Part of a small language model's weights.
Size: 12 layers, width 160, 2 heads of 64, MLP 1280 tanh GELU.
Architecture: biases on query, key and value, attention and MLP in parallel.
Each number is 128 + 32 x the weight over its row's rms, rounded and kept within 0 to 255. Layers, rows and columns count from 0. Numbers have three digits each. The size before them is the row's rms in percent of the matrix's.

# down: layer 5 MLP down (transposed), 1280x160, rms 0.0856, rows 550-631, columns 80-159
# up: layer 5 MLP up, 1280x160, rms 0.101, rows 551-631, columns 80-159
down550 104:134191148153083139137127114093204142096115038087100112123149171136115068129155123113097137099091174161146142164091179140128161119125147173109105132121050105047077103158140137121121084077174126097150162147191075152122097185089170093077133183
up551 094:182116120082124107100189148090092134134172159080134091143138147154180135093120126113128092175122175134170137095155157128128154085107176143067096099146095135141140117151141112143159114127098156153167147076147154173095139045111170149103122175
down551 089:028141108103088140118117102142092169081153180117174089094141109103136119123143123191125134214103159138097108099090125133135182192106151087110194195179163125122097133096132132110106118173123098107131107188163080114082123120139105144145101120
up552 102:139200118081092166115088111109133137179132113158101135157070103135130138131140133135127087120131120124092147180128196147162130087107119160117105125148086099032127148138192168126136124149135086110138166171094199074138104140081133118122097135
down552 102:157160173130131126117146092122119143188144146140125168117167104107109144076157151085128134095207141109084144156160144112162081091178135159132165102142130129133117111142109125049130118158121177131159141102074161068116171150098044151165100134
up553 099:162104168093113123121144112107122090176134108109165161191093092100082186099138140117195179154170118120111130133199174115137123150110125107165100134078073051127105158102098096116120166158133090188105153155132094145080118076154173137117097136
down553 096:098172102132123176170075145108138169093141188143151092149152154106123100134112165090181106171131037161077132107093093137127078120074094116074097138108169107138122144165122140095143150123085210045108090074073133132067167151117094127175146170
up554 080:125159095147076100143098139073107121129138083126124143150094138145121154067172146165135163199149048089062126105185109155154138105159122127179112145110104092127147121133153136115156160127103123159124148133085207159152104094070114123128199084
down554 083:164090131147130110138167087171126109102186102130161150131184098148109173160132184131055107102135198169124164144076147143134162086097148155147116090102146117078110128131096148148101099154133156083144071177105127104140125139130167103118096135
up555 096:189048134125136128137126112096135117168107121142174144157090064116196152116069080119144184128098143127140092056125164161159119104124068144166079065154132112162138092136156142074148199104120096164150127031084146116122082121085123121135142145
down555 098:113110165125124155118042116152090178145156082173152191121114129095122106085076139190145083206053096112074104161153163180057114191096125120114085088141111124137164109159119158079155105155129104127071078150104130113143147142125144128165110122
up556 101:081118082126168189151109156112153134149139073106104097125180195176145167088073111117174141177145096156107151094157123132163114154085080098102076069115126118107142171125161081080141158133081124125119205122148167178203099151128113129072138092
down556 099:138106190180128069068096068134093113121137147171138101118147160083136131128108144115077092137112181120176121132127160201066152118108145134083108094139158115106086194140070140117148014115142137121145096105115168112131140155115094159199109174
up557 094:172105066088163140118161163088188099153128140150131173057101133135171096132150096115140129084092116139160187137093182191178109176151128126123149149195139136128089158148135156102101129178107160115129182166107132149090097069114166186086150163
down557 091:103146175133163140085128122103118107167152171142149176120090102157109155137143128048095179132117172117110112142141202084042130122029184143156149123136149140103148121105153105126131146097193103165154155077152154110113086186092087119164129104
up558 104:121139161099118146154088212144135102135152096145155140164102115112088144149114105122142146076092137107144171100181158116138115170001120112104132166189124074094080196161130088090113103088088140120115145100142165137076149090153160157156195194
down558 111:089092085140101100112146135176125148170085112115106101110093150170101145150064177108177132090086074126140151147132132101171148116085056141137210124078103114136112114101123078092186096195094125110161167107136093123104183093202160142124145039
up559 097:172109103131182168143144132152105150123168154134149125072132119176134166099127125102160085156147143143158175096078078074108136133084142112064121099211156138099108161198155090132098079139086117118124143164178109101097133076095163159153194179
down559 094:149163132153063183080148190149103127135157147083119105129128067104159114158155143136152076097119107131108107167132139118161133183102126181107117107103125093108121100149205109152246190114209096068127110141124131129152161108080164120099116155
up560 096:155108130092081146100064161136119185137113170125176136154149121132152139078130140142099120095017132150125185157082139168114143094128096109194077085147172041066139159119127133090183103167133092182168136142104146125173104116097163087152145124
down560 088:161124129154089086198115160101126157143147073120094116112163110149092136120154092121136128136123056080159158124051149146113128169172091129075119135137114140116128106153115122132143056105201084140207135120113093134136151113080108126160112109
up561 106:174176139128137130137120191090122102096089094101106113136118081090090139131167094099135103083154092104127096129131118119121175051091126171109102167163150078130138153137068145076204114124102100145196134167145119109114122113083138139095130130
down561 104:101128109164135130172119107069142149135083139181118092141132117176135153145158116111109144146107099140148098136137089153151178152143122168133044155108174121113160074183149131173147136225129080116098127100119134143110167123078134079153092168
up562 107:123159139139111141208094141120131120203134105112135084121114142113103154127085154107118126105139040086112132091115109196132121165090143136138080118146142075098090105129142118161129156174108081165162112134142148163109154129108167163155095164
down562 110:172219143168150050163157127063074109183128159107156120133063139103134188152108126100129153134136084110158143139162144149129172073161139116081148126125147076151194146141116133153169141124093121111146148101128150099106093100156104184103103125
up563 098:164132112104171124154104123147158142156069071169075090194162105129101147099056075101255127103053095124118144107127113126143146162151109120141141136128117104102116107188156130090127121119132106155112129131117072105178074078126148067110138132
down563 093:190124093151115143127149126085114122059188118126125219138180158150096027138171146121099127149102095112151161085128050152115123116135151136121068130131167140117138121092090138130104082123150114091081134130136127171133070107130146169089137140
up564 099:121118127097110119213137160092137092129114151134092075151061129131134124146137111136183138104127089130094113105094167135164136133165108123154122163108128070121081086118120139083137158159143133178185134134153145205141123131107092119083125163
down564 095:071073159161094086073042138131152160089134092108071158065162169136148125092092106132146140153129176155114105112123096163172080160117069133149152158164124112092099148084102131115126167079090201105117119054104138139127143117180118116147121129
up565 088:120107150111145118193166149084193140115136133138121097152135104045133126110122123136204145182163135125115151164139205085132119069106104147182099182084156080153135086126131117069100142145084147231106138110164169147133105106124139080145129147
down565 079:145134159153142128051091104165085148073065160112161124106151128172096107086157103093107168092082138086113144105105131143174149152138145136061108177177149106156141108072105126201149107143134179106159153097108163142059137111121164148210104168
up566 108:143148147067101123148073161091157133117064145128112138103110145167151112133102134104128178101131114130147144126165163192158148162062110132106151159156080091093111175129086113085149189085142085104152183156131176119180174135123144115104147125
down566 110:165145139143117179150138105169138099144085110154172125096163152147097157116111125177177110108093147129076080124129142116102083144061114123093113144139124103172143125156171076121065071184121107114162129101159142161140150164089165132148098121
up567 105:110118118118130167125120132111162127114155113114093160146138080123140148107101131110123150116108145171119153162161160134151175066116134185093121109171102133109139183138174105095122110122119167141127159089203199145071082104111077175130149126
down567 098:119119121130135178142137079062134084110156231084111145115112104125109106173120155118210145077144096089147133102127085165124114128160163142176145139145125094134157063138090105094040086090141147157113096112094145128117160134145131100126164118
up568 094:060141101074140116137126119114118150150139094109114084136095131161214128118138114125203156182047119131141163127171122103179144089088136109153113147154136126092169121174161154101174068169067135126136140070120184100093118123153160100103082210
down568 089:110130173075182134169063101110218131115159178077102199118113156106139114129165186175094102137088095123170093143152146117148068115122160121073139129119140137084117085080118084182130126132100064152061147082112112136157070137176193098107153154
up569 100:146111134093080101162147101117060134124080110104169116120098117103117123166125068118130120103116056173135112143099114135171128094046127186126119106135117104144140167118145134151094142135163107117123120083129156082182146119150143098127153139
down569 100:143103077152144147116162155167095118075130116081138114122126178109157146120093102097120174109157164187146146149130121151165166128147176104149165115145145075135037067148149147121100114132113124180093121148114145168164103155063110116122095134
up570 099:161184075095141178136090164119052116152110178137136101135105131156091159124154112134106163096145095079109166134119149136148123160092118106147117140254118134128139158163141128096154091170161131165151114113175152094054132095143119115131159110
down570 095:135118091126154095162068116099111116103125139123126085070155091099124105134169114195089167161150178141131093152125170067161079155090182123175137085115124112095153166081115126169122150169156100097058140110094080104077140158141121151101104151
up571 100:140173062157131198103092149119148108121112156103152083123078163158124139113137136130096124070129097115082109106104140115188158153135119150101093184157170136149131154223123134062164149130115143132120174133085112130109102067131169137109140152
down571 088:110081105120107102077160080187115122140122125096131122134096110151148132131104114094165141168178169084156150091172139100108119123100176104155136086152193110143118140112166183127152167112144152134156084121144166119115149127172118201145092098
up572 081:118096160160146173111101160115146161149164072129144155167123105216086187127150114129089140098149184172155182150111134155114128128127110173081113107142085108131147117119149043119195176125146150189107137179102140131084101104177166155130156048
down572 087:128105111148205092144173142160142137119180145102178133089117132109097062148100140127107092092117120117122075101115129110073204181128124106108133164139141095107131056113158118159093152175089087086144136112155119139173134091088140150076122120
up573 107:147132155135131184146124140106187091180144134102082146148161149135115125127125113105112154097124104148171212126116141135172148115114093173149103161133127118064088182093123134145147149171141114127136118194138176124076130102066148104092167164
down573 099:170098166117165092148107153136097139158080137172133119147111205148114160115117128129108173182156162176087121141092135154116177124104110138139139093180158130162149069115158112128131078108098080099051081060122143155082136140149176181154107075
up574 093:119159079111081155211180170129140070101047131157120096149141156159121134067148146128158149143178101145077072131115124157131138021104077141160116137101118113160135082138130115182126228159121153174084159095125148169141090141174126122078109146
down574 084:080065143127132149061123137130125128166172179095095118076100164094172153192151102105099100138098121143137123150136165121156100185092170138122094139079131141090054172137105087104143113082112194146128141126111143140106129105174149117182074118
up575 104:156128150059127161121084121101133111163066130146116116112115112060127146112129075114125151087142111116169154104136209149088148134117129200166120124207076117130129117101156127136148158095155093097090158041160139113122141100137141110114091134
down575 105:139131141108083098150120129110141133121137091135126139114133087185085140122125106135074141105132106149108156114104181114083186101103130156168097087089096104087193158120088149200096121142109073140119160095131117095040157097162135146163106122
up576 087:145202110126105165117112121114144150126132094154127075118141153119104148121132132073102074145177134109076156129170101141161133114061108179159122160120152155147150162108138110076140168150062108131132112136106185103171155132138132079089102129
down576 088:129102092149192179148112076158187081139123133115087131136133110090127134151117150159128079125101126165181087074160142165104156165141170092123157139098134121121092128093110107173119154114206133099149140098162065177124130128137210181120148125
up577 102:100133127133114129099130181128124090120174124081114164126141151137156193185123116138157102146089099155103136091120119100201137095072145137110086082170167132158126115166095129114102089113077131181154121095143149107133094125121157140188133148
down577 104:174113146211111154142132136123121148146148129138128161164135119145072157115123119086106138120110079095131085168127157114119088102127157168073177117158108114152109176102104100160088116127159047129121073129129087146114093095124117105184104067
up578 089:119171136142092098127047151125164096155105083061167153194083125169117135184139134137180151108124147092160135110190144151168157130110056134113119163096096117098124158146103140067176113104126153114151161122109182150096089075077146103111155138
down578 094:135115141120162136163163178118120178130180149147147141075159084102090131137112104178089153182075054102109124108092183133126121103159147089091135119124141182096151037125149099146110172163142151154143082131154082158150114141183129101171146106
up579 102:099135120139077176117108154113096138161085119147156105165186074138190105088105150130111145130130103181158130112125086121120123089141102143142067098148147112086118130118167097139135126101174124192117125124157145103118126133127155099195162221
down579 098:113167097139127085182106096103145101112167111143129160088144155096135136110103118169130132111104086130078132135062088139134147129154122042148116138070140152130188096066100066149088094114124164141109176168079128097140120115129085195130122107
up580 108:216072087072062122083141169111163125124084157150128142148149097129198149136117121075139121092184139148131171158084119067154130150153087117139137106145140102151174120108121135111134174185146124114143131101101098156108059095128237145118160129
down580 098:134122171095177103155102150168167134063131173164179076110144091153058086147108109122168193155139137146128104111092094161110139158092147134151104064124168122136106184086136103162174120128164126130113123149190194132119164114130040180127126135
up581 095:204128070087143119150156125142165134182127174129156126128155165131114164098138059106163138190105141167097160095153171100152136084166124096054095131120075121111104155149157081141110169147094099159093161164150102112142070111042157077142083141
down581 095:117158114174127151154097144128133050126133119146078120091168058104161120101122153155092116085104093128141096092099145208107143135098068133177093114149159125139058157125111146100130091084150081092136135099157197190144130162129142108045154144
up582 105:147138111095135126119041186118128187111104096128124126113122121116105118158148067090137106123156096087121112097105148124080148156068108122157150113143102064111134187133160088111091148105140059166086177135163151139187128115125146142059210122
down582 106:092157115151134148132155163104100158166050176063140132122151117115110115183175145155116086118096124144079160148145122099163103135130159135107191147140111148088115131181131134128094081179106123145143163143156165135141112097108119119093058085
up583 101:189106094129105108145120139106172114134082155102076088160115122122154168107140142108184170205191118133109126090101094146140135162138141105123083118158091091152178101146134170098181203123136052178148185110117140156144152056098110098158091116
down583 110:130148078168062171117124077139129121125085098143119124170131139089122167120176114070122076093167089100129150174167052062147155108173158116118135160192128121186093153148147079136128107155119119130152153131086177201125120066082108161122125200
up584 077:096112100160061134132090123089128170150172106093159077165090161218085138110109102095138158158087150151110132072143110076150127051153101157110139076180147142141132134175148100141140110162104143126195125171121147076137089075127136099122127097
down584 084:106196122165116120164127052129132165122148137130118134124106132152170146146115136130142168136062089134096128136090138071158116165158099134112126118170109124168096172138165119117079140150124095122092136175102122095090119135111138129066172148
up585 102:221094087113182112143105175078088104183089149194111108109073164128114176171152140094169089189123124133141156123103107124125126119115095108137124145148129132144143161171194117154146175149138086153066143071123112094151035123131113090139147072
down585 107:149079174103139083108097090149110116123153073126170121184157105125087150155132127131153173155102144146154086112178123094143133120104089122167126159142132127109135156115121086115147183056199141133154119150123126191114129152219122079153138177
up586 109:135105138105077123147137139102123133138110076104137142161167077081090171168048074102133144086158130078150125142154120178176142108104121148138133108182083088164118098123110131133171143126139046127115105122127142149133158126120110115123128116
down586 103:148170113125108128105132123126109075122131147163167128111184077120095109085137149088134120101137071135136144105129087109099167142098158142105128181150135173127099143152173172139100098099121087126136084098123163081139115145076139109142158202
up587 099:155088082112120147099120170113142180090163163159216161148131091156096101127127130131129170109164069091064140043144105156187145125128118144151104123123192138117131150124140071142146108152135140225099118136096122136177076128154168085067174148
down587 101:093147135090107154108109133092174103191117114102085104067108199101126080156142152217113074141141136129099146114162167130091103181110129090092175060120109157156110190099105118113130090109073094156145112104130153119140126099113165160166145073
up588 094:136089102119106170118070103114164164142181124157139128123098095088104114146111095137135130131115144133116077133119137151169185132035078120129141162180174077120117150185110106106112051115081137128129089170077143133081137136163194165140165223
down588 089:108099142130120157098120101155153127097159132088181117169109101173142126075108099079201075170141087118172060152121190102113141130142164149105143134127132143154118127126158116124131070128123062095156143105103084152108176123137153124074170143
up589 105:106161138135111198122128139065127137116165113201135083131050122138169141153121090127151130136127099132102096125133172062201153052093090123173145129156118088133152180174098107105136139135148089138153162138088173109078139126133092138138186092
down589 106:052136074189135216085118136140097151156141113128102143113107122142079197112153124145134158150111184107143147065196154137138104131134107136150107122169126119120128177141121127117114133187131118121086119089083110144142079142125149140064076107
up590 105:178094144053110120189099123127137101097095092133152094101141068167164190148067103139164207143123061050092139123133143120175112105097104177133069167111086093147118149131155138124131143125098148155156129168129126130132185050150128158111148164
down590 103:084117151136104156014094109134123143109136142134088124129134119142128164098124110138192089103126121120123078123140102184130153117132148161128104086116128122118148152151097155101098132139100135077176172106126164169108115119068157175138141155
up591 108:092145118127098120113104121102118070164107069150112120120123151206164136168133085128190153060175130102122108129089179188132131112141099145115069156140138090130142172173102152073142121133155127121099182112182113146203177111104152120099045168
down591 108:108150171021108116147081171112083114117155132146186131147119146121136159116152118153090109140155127104119173110127148166131091175099135175171161148109119133096099100120157129069117152112095151184154133142138092111151115163156077109148079115
up592 116:102134115088071129158133124086158120193119092092072086174159081105138120094101145116125192123107069136098187115144157211150164117176131157130102105119080136137069185126109162127136080095092097140147163114119110134122146153081148117133112133
down592 132:134102116125119111160142148118165151184085152154129123108117111219133111080129150083125091132092080145136133156068138112151138097134086161087123097099073128137093131123098133084184128104141133124179169149123121156138116105163105125085117177
up593 100:145113058138162128164154144104173093098116079099084075071151152162107110182136105088173121124071088053084139171173125166166179111119182143110150095168132085111095158193077159149148157179119104125123151140113148138104094127153151123069124152
down593 098:144067112098116129147168073156134129137137165116110099101109165178123155121174063042137143149117120125145133174098109168138086147131068143099208152140150125110150164083148055107106069147095146082089131125095113127121136157161117135106125186
up594 096:139140130140115121141087146137172099161138098078101101102071138113107136126121139101103137194110111119183142101153134152150135144114090089133098106155103050105074149172134115095167172101088118112169162128147181128138139104073165116150065130
down594 091:109128156145177187146138157188149174079123108148115198088139167140143112131119046142141140138098172146143165093155100158150104152081129106090123113111172113148138098056133142134147121170205105137090123119078151157114110136169149146146091099
up595 099:143071127135134173158142134110135105165138128089116126133153108140135123177116090090104141129131134128163093109130138145102189201101134149075146117140110109075117115144113148081193107088181153091168139129090124202095081110136157164144202113
down595 115:130137088093133117102152114137148148114083151159160125081109123122109129099161122083151071179123101134120159156126101090150081081116124143167105126116146172128115211145154171139086122186074162174116152101115127071162185130101094058106038134
up596 094:106101112099134125146066162081122126135096125138136044157131126173150100101146124111151138089112132132140150128156199061103132158074096131077122121164157109158066184138154162064165126147157145140183119060137142100055154077137108110093115161
down596 096:116102153188089156105118136102131155103159080135100092119140108127102155126130173122138086126146124115043127136130122101056086116096127135134114147126135152129172125167143125140169142138136113132103102106132067136110136104127142083110141151
up597 092:160124125136120155160097134111145120170120157128148126134099089166135115142148096098120138132144127141144119116175117156133195209095083141129136123131093136078075090148145081133192091049115115098090203208131081157132150118098159150115219119
down597 092:136121166096150041089149086115066192159159155118159127104130118117116128117136117133096123112110191112119118124148192155131113066120132172151166141149158213100063174087098151154119178140098179082166144046124127083114131169138106089080095062
up598 098:135113139085122181197163161130121140113178150069175113129126083149125157147189081099131117149100144157138189123168079158157158099107105167167104085157074134130162090111116093126181138091145129164031123074174157096119083133152087160150150145
down598 089:101148081178121171107131062115093091103136112177139141116152096112123197082094102110183136128138135126105148089179105170163116159139111097237088128139112133128136094191135119141107133106087132180137101119098058155165167148196157158164128136
up599 105:085103186140065110208128097094143182159115091072125081140130048088153205129131093124135113084075114100124128118145168117170133112115076174102068153148104135117111133180151097152147151204104089190079147104137086095088136142067153085144166114
down599 111:151119092139146217129180155097119116132088130112123174129132138105136119165188120109134149134115069163167099106113108122162149156132099102037134177182143082170142134122174172139128150183064064082105172126119099116125122129117073058127143153
up600 101:155134077154114125114096154115100149171127154116143149108135123116137127106121107124140149151108095160171102146148121172172149116093144150124089174127193096119136114156102133182101091147136115170076122134096139146118106107172146102174176159
down600 108:096190110116101197059093123103126112166137093136110138137138182089117124156151100120113121085147124090110076120159160132117080106136077125144125163163088065125137117110107106130174156150137130111126141131123114201098093163086119137168131106
up601 095:108080112135164099116067135112141089094188117042138128134161125169077148191072129092122132114135129074129163140102133121208166171089166186096129153180143101109122156159098127069137121130114126130096107122156088116126138136189187152137172098
down601 090:064125130162149106140131101101155167165110136119152085146137204061160156144169075147122134113079114125141107085154157133136072086158125149118152134152155140172172134125147151168106135145154137141116113151141168139148129094178068063135080100
up602 101:131127129118131188116127159134173073166109145144091080138173092099158128133112114109124116039155154077169080189107140151123142193091146145093122142118117086123105087188149090088165153118144114103117140168126100123091103076115160179150188113
down602 100:134110147132173116174183135091111176144186159157138138149129099128127147132148124122174172126090075160115095184118167089111086095164088098116051126134117095107156179107112185096106134167177196148140160099113114099128118096121168102150126101
up603 112:165108138127048134128124128159186136174165143079132119126126121108162144092120128087099078170092126081107125115154125168137137045081150167031119082115099103116151203149102109155131160113076135101136198169088092149119130151134134171148145094
down603 105:105094134114103183155137171089166157165170127141094140117123102071117116126165127130126184130194104150165159122104140135152060152101119128066119176094156105091139120091146196131130117142096155065146077166116124098093158112108098125110058106
up604 104:098140105131120140131099144123114160096134172109110083142177137119082148136083086122148121123098142175092166082191162148202169060080090141084131111144140141107144179125150122117124105205125116174113128111130163125131105194182162090131143069
down604 110:115140132105192135087094147124090085145086167121164096131099107132111132141102133182117128159129069141079079076106147120083100109156089166151138080121119200050169142154101170145099147122153108165050186147135127137162166120145165113157121149
up605 109:083171132096098127128151173133166126137080092170104167123138078111183111124106109093132212081146099161136183174150080157128147094122080121137105126172132066109080106142144101068132113141099104083103167118129113088118081109128148127115123123
down605 120:094153135141120141109129101101178094175098097148102098126149121111214125110097128127095103122107120187128119123090144097114102143157093139111159145148117102137110124133111086123132102181086103078179142097109123138097168090052152134102141128
up606 104:135060073118120123177106148094222096163120110106139158116159135165159122119160069136145135097108099133182179136191114092095106109120095133153105099120107104092113174141129106092107184190101137099064143140164139095112203100144132107050164116
down606 099:106134138114122138101119099084138158143170094138152087090174137154135175107139155097116103188179128166119104143128177185113091152114086161212133080132157120150151121092083165138128146127133028122157128115073095161134125180152117128099131162
up607 110:128085135141141156169075130117144107146112150156128154162072041127139183161116132110182163118132090133144137088133176111119159124148082106096133144129111171126141100113163134053200129134136110168111159112118136133131094072113116108082124109
down607 103:148115134178116098116079097071140071093147123119121112113164134160112130171149125125103136127125135137156131115106073144109144147097110195132114123117083129146135167156093168138178141148125165133124122174160096145163131141059154132171113148
up608 083:208146094136121152172140134096111179134121142156112108134058169171125091115104132123106128140128136140113128070184121113147111038140071169147120091169104149149127137112114145101171183093144107170106139130072157073178116104139084117051137097
down608 081:131130158167107144008127163192063096110148112110157132090168147095120128126108140089149147205176131092130106136114132109186095199081125088143135151141102121132089158144131134160145125177097141063173135161129127149141079176143149120138129156
up609 104:105154137133182191126150119057105113171167171117116131133100138118115205134114139080095218130148161131171177090149148168096145089124106150131082092220158085095126172116148101108141107143149101142131132115111204148108118104111120149149135164
down609 111:133122210127101093133086108121139133109130170110114184145120124114146075037073072127145057107105155114130095093127166132109159148073186106142183113113061114122134090109138152142113150170114163158121127141120147141190173162151163146051168088
up610 090:095127146122087108118094112132131120172112107113130114180059092150086151165170156103103120122093134132130133152163199104209176084060102178127153125160111145093076137116081134121096084169149135112184140103142145112091131084139124094147183158
down610 090:170106102157133169127176158151180156112190106132147111103134187121160123102139086131195164128164135083143090125067087107115122146123127075132109144058098093088127118113133084122120168105179122134108105130170157152172133136091142114199157109
up611 110:127076133079136215127079103157155159196138064057179116179091108111137183147177094127164122161119105121151147087119085126203130068062078098056118119121151107127141121095121110116110131124145105178103127152118178135089156096178110118110159160
down611 105:125083089147099136161093174183167115093173138111161115171112146117155105127110130127139119092135161131111153122115101193150119141185113144133066088101135154089079117136077148118152142123126167066136160118116136069160163154149051173136122085
up612 107:143125167123143164232094164039117116100147115182116055141114092122120110117107106110162131127093114111116098205094183132131154090117181142135109128102179160080106068155140090112156153195099087220136141125164145141154102133156134160095135168
down612 124:196149119149113136173195200065126049157161128184126097073146149153096126177142130138100135101118142117115186125098095131130162118100170105123126131132146169070066135207133135182144129139161062150079137119126132172181091105082107131142114078
up613 104:131106147140105137202098115093208141150089143135099093113154127091133160109112087139129116138118128169088093118165146153126186152139148184079105086198110138143125107201145078138126107160111118147133164143135090182070057061189189131145127113
down613 103:198138156100158115106146146136126092095160117139136108162123122091131080153153181126109126146114125181139193104100088065183087097131130146166162138111129202087079138128102111088137127185078159089138153121143122082173153091110128156107077146
up614 100:130126125175081123150091139109119092146074123149178081129133126157136193156084134124128120154086120096159127120136128177197149150130135121028102129119139148074134125185129157103158107205136091120179141117111103124143160168090113184178113159
down614 100:102172134137166165110185145066149127117090164113095169087125149096133150117160103155130044183152046112119194134118128133157117159090112108101172080159143169138094114140135109105147129129099045182139145169142160111072126168106129130055163148
up615 091:132083143157135177077153122149186137112145088122121111155101132104074139150141104054137108159156189148142116125112086154186171121120145147068109145144109160121111121165159089162165126168122151105144168185189093106103122106088189131117182198
down615 093:098128176086121106110062109150149119166139154103144143115140044172163097144133141149148075164079069111100111144128149236089135146152111112124157127162143110126124087171140074112146147078136089103086139146143145140141166149074063089176130151
up616 103:147113085147108166101144144113103142186136137069117072166193189121067147132073116134102177090128139151130132102140117142105138129125097186073082138122119086103146131159105133109113155136175125151071081154114128165135113108134168152151145098
down616 101:158105133060080144087194147135154130156140152173144069144167191161117102185125144180125189067108129122203129076114125107096144137178105162088135156162133157136109100123047141124144104099153123100122193182121138181181111080144117103129126078
up617 099:130084156135105162140118126161163122164096114128138179161163064141151143138149104110096162131113114163095147139117091153132131090119083193073182184142120164075044092156113168055127135130163143109126133148164107120112107048040214133084143163
down617 096:161089159112110126071096161093076146176128073106118141094113189145134126122121135126145059135142141151203197151100182125156165124164094152152089046116183169172097115079123135128103127140147152147146104163109120121119127080143099124135100103
up618 097:189097133117138146161145116102123102139076124163090147105118109148123152078132059121150153108092156138116089098131175089145167120116057145161145129110122105044120091136166092127157198154130150116085135077123142131163060104112131135110078099
down618 098:162118120122095109150160137131084137178066132123152152129145128194187128087177121124109121108150191096122159145076141117147142112140046108134142136140119129076120070089086152165173126175152209100151096055090138123155077123154142157148129077
up619 095:132062079108088103174136140137138170127183111148081157099135106184110158136146047095202174171141120059126136069150147158162160147120130106144078090123106090162127118167138151102166117125084138089120152139091147129110143095164102156082092107
down619 091:164106149107118134101196146139112173173129151147124106187077124156158103128114101190052110156075096122065094118124126115110139082135142161114124162222122072152092122104128158164044128137151097121165142096133092161142135167136159105122130156
up620 090:121136135123091149118134132048137174176156070139174059161088175134120157124108042148087163098141163150106147147177106145148092136065074125147106171202115132134200141125123071088125090174092089161080147148133118108084091110111116088160147119
down620 102:119076147104117105162107120148124139106115188122114216084197100117089112139142134127106105165137091098143136109105149173073205115128098078109176168155128118131121128083170089158119088132074049146112200156180111142105137094198115119104144143
up621 100:100158043115170181116139131068196066093095089131098127086089159135133116108120139109155125163118009181068140141168076108163148065098179134166071080160154092089144132184113124144153157138118136110163139116131146123148147108142132116136068162
down621 094:085132154101118112119150119130148151135072102158138110121159109105176087156120164109114130111191138114152114130130188077097106077099129083112140160202139109131156131060123155093162130170150055159140098111120125155154133129114096110100101130
up622 094:071088114168136190129149143156204103096101127139119132090172127172154175156118073085142108090094152154128091162099107077179097133101104183092117150175111103098139130192149096095146121165209140092107110171141097145124051136172209158144096132
down622 101:095190055085148162096163149167113127110134150104161139191149114140070154102173173178147167166122127093097049147122183110134093138147110127185124150139136107136177086071197117127107094131097143116154086154110157153144159175147093170105066142
up623 094:178124133086057173150169121079194089130163162132047057132093127093146106093079094108118067139144100125142088055127089136160173130062118181116154136155116173130095120167158102074100102169145120145126181105135158119116146144112138112076135121
down623 082:055129120128117155114123124120065120078073163037132168141097115142150087116101117083116199132133098144069158153115153110205126109185126128173162126099084147095114157152114205081129144083113154107071086155078104147148107147166135108181138144
up624 094:107126111122137141116093097137185093106114055209125085133125137122129110123141109101207085097149065152101104096100190097152154150126100139127148165121065151120122128166155164040196143148125084072170135102088113102163137114124152109094171105
down624 092:096128086166146118128114127092203121127134160186222121124162133163087130171129095115065135118133145128099092204172080097071099129098167116128111170192093102104136127074129172083142122163137175158104141121120128082122156159128151111147048167
up625 094:123094158152101157103154149120096125183163143149167059120112152161108144112166055123103136153122149094118123075158082106160147100082103169096106130165207090124118169144124089133143085102132122169062109109128144058145101140130156095133170165
down625 089:096106165075115161091055101161148112166137112083115160109082104165091185157182162125172163129147105107099180097149135155100114102092141165160150111119115138067088119084189130094144140135108014105153123107159122140114098153081108120144093118
up626 101:207112102134112129113089151136085147121141108113165081142099119036104186192066096133162118194166142138127102095117096095174155144153111153126100107179147152104148099154180102149124127094098122166146127128103092081188079102092129150099108132
down626 093:113114114098116094137113132133086124161175104137125102127129156216079083178132166169150104100127141130124131145153082134186158160107093116148164151135135068092062162089140107108172103135129153176146101149112140161080141177176091103085123143
up627 098:149104062082195136092158133144160143102153130126094151124118140112138124135042136125117055126111123189165190078138137104203161112093086115129138113197055122136165150155171152107183070093154109146096116132137177160162106088129137141167175079
down627 100:123158149133118096183117105115116131143112147140187176084121122063104092132118160190124113154144066047086148126150085134121148099157111099098083184131181132066099094124154124080082161169138103116093150107167161118186197154141086113113084092
up628 088:127103078070137118128175132095120126108141115099089094174127154094121131131148119115172113143137170101104124110127106090129125128114138130069119098124118125135137160155230165127152155102146107149121109077120133163111092127078118163112121141
down628 086:108149120169195069106123056182137109120153176111158113122123059126127103112137165177077086086142147153120080176128155164191082135124184142090110107119138142145146098122098110119124117189119108138175102143151095124130120175132110081146174103
up629 107:154150134121096144137154139084141090168096102134094070097133114161144156216114078119140156082162111074095089125121139158160089162061106142123140175127097078137108165065091137159083157108132085143122102141154148072109180088134175124102134199
down629 108:176051121094109092073098129094143120098095171146146123137090136157110121099133081107125179102139126139114089117149113127076168199201150107168173138109122171078155149102088150151144131181134153127126118160214073135136103158172133177136141117
up630 105:155185145057100140150112129069155139098146150080139165156108132131137118138161084106120134095065146060058218105141148154112137075120060135166083119179110130108105177147157091117110153193108119110135118158122132186145139145095086141113141142
down630 095:061070180165142165084102151145108094136166083097142113048087081157074081127115159132117152158097094091119128103126094084183100179120164171115115122124104111107137165086124153086144110144125126150203102130172085107114131191082136159189087178
up631 096:200149155124095123153091177129108179158095157065111084153139088118189158152131152092122193088140133123125154082161130143116102082144083113102113102115070044122158144099112090112136101098152134180151098146113161148129124118129129156139188133
down631 100:191087116142159143134102132077189087090145083162151167093200133128143113177197054081139149113111094167084087102067139113129122125118134146108089169115178213093089158144158140131169154155130146076085167155139086129134086067129116134138110130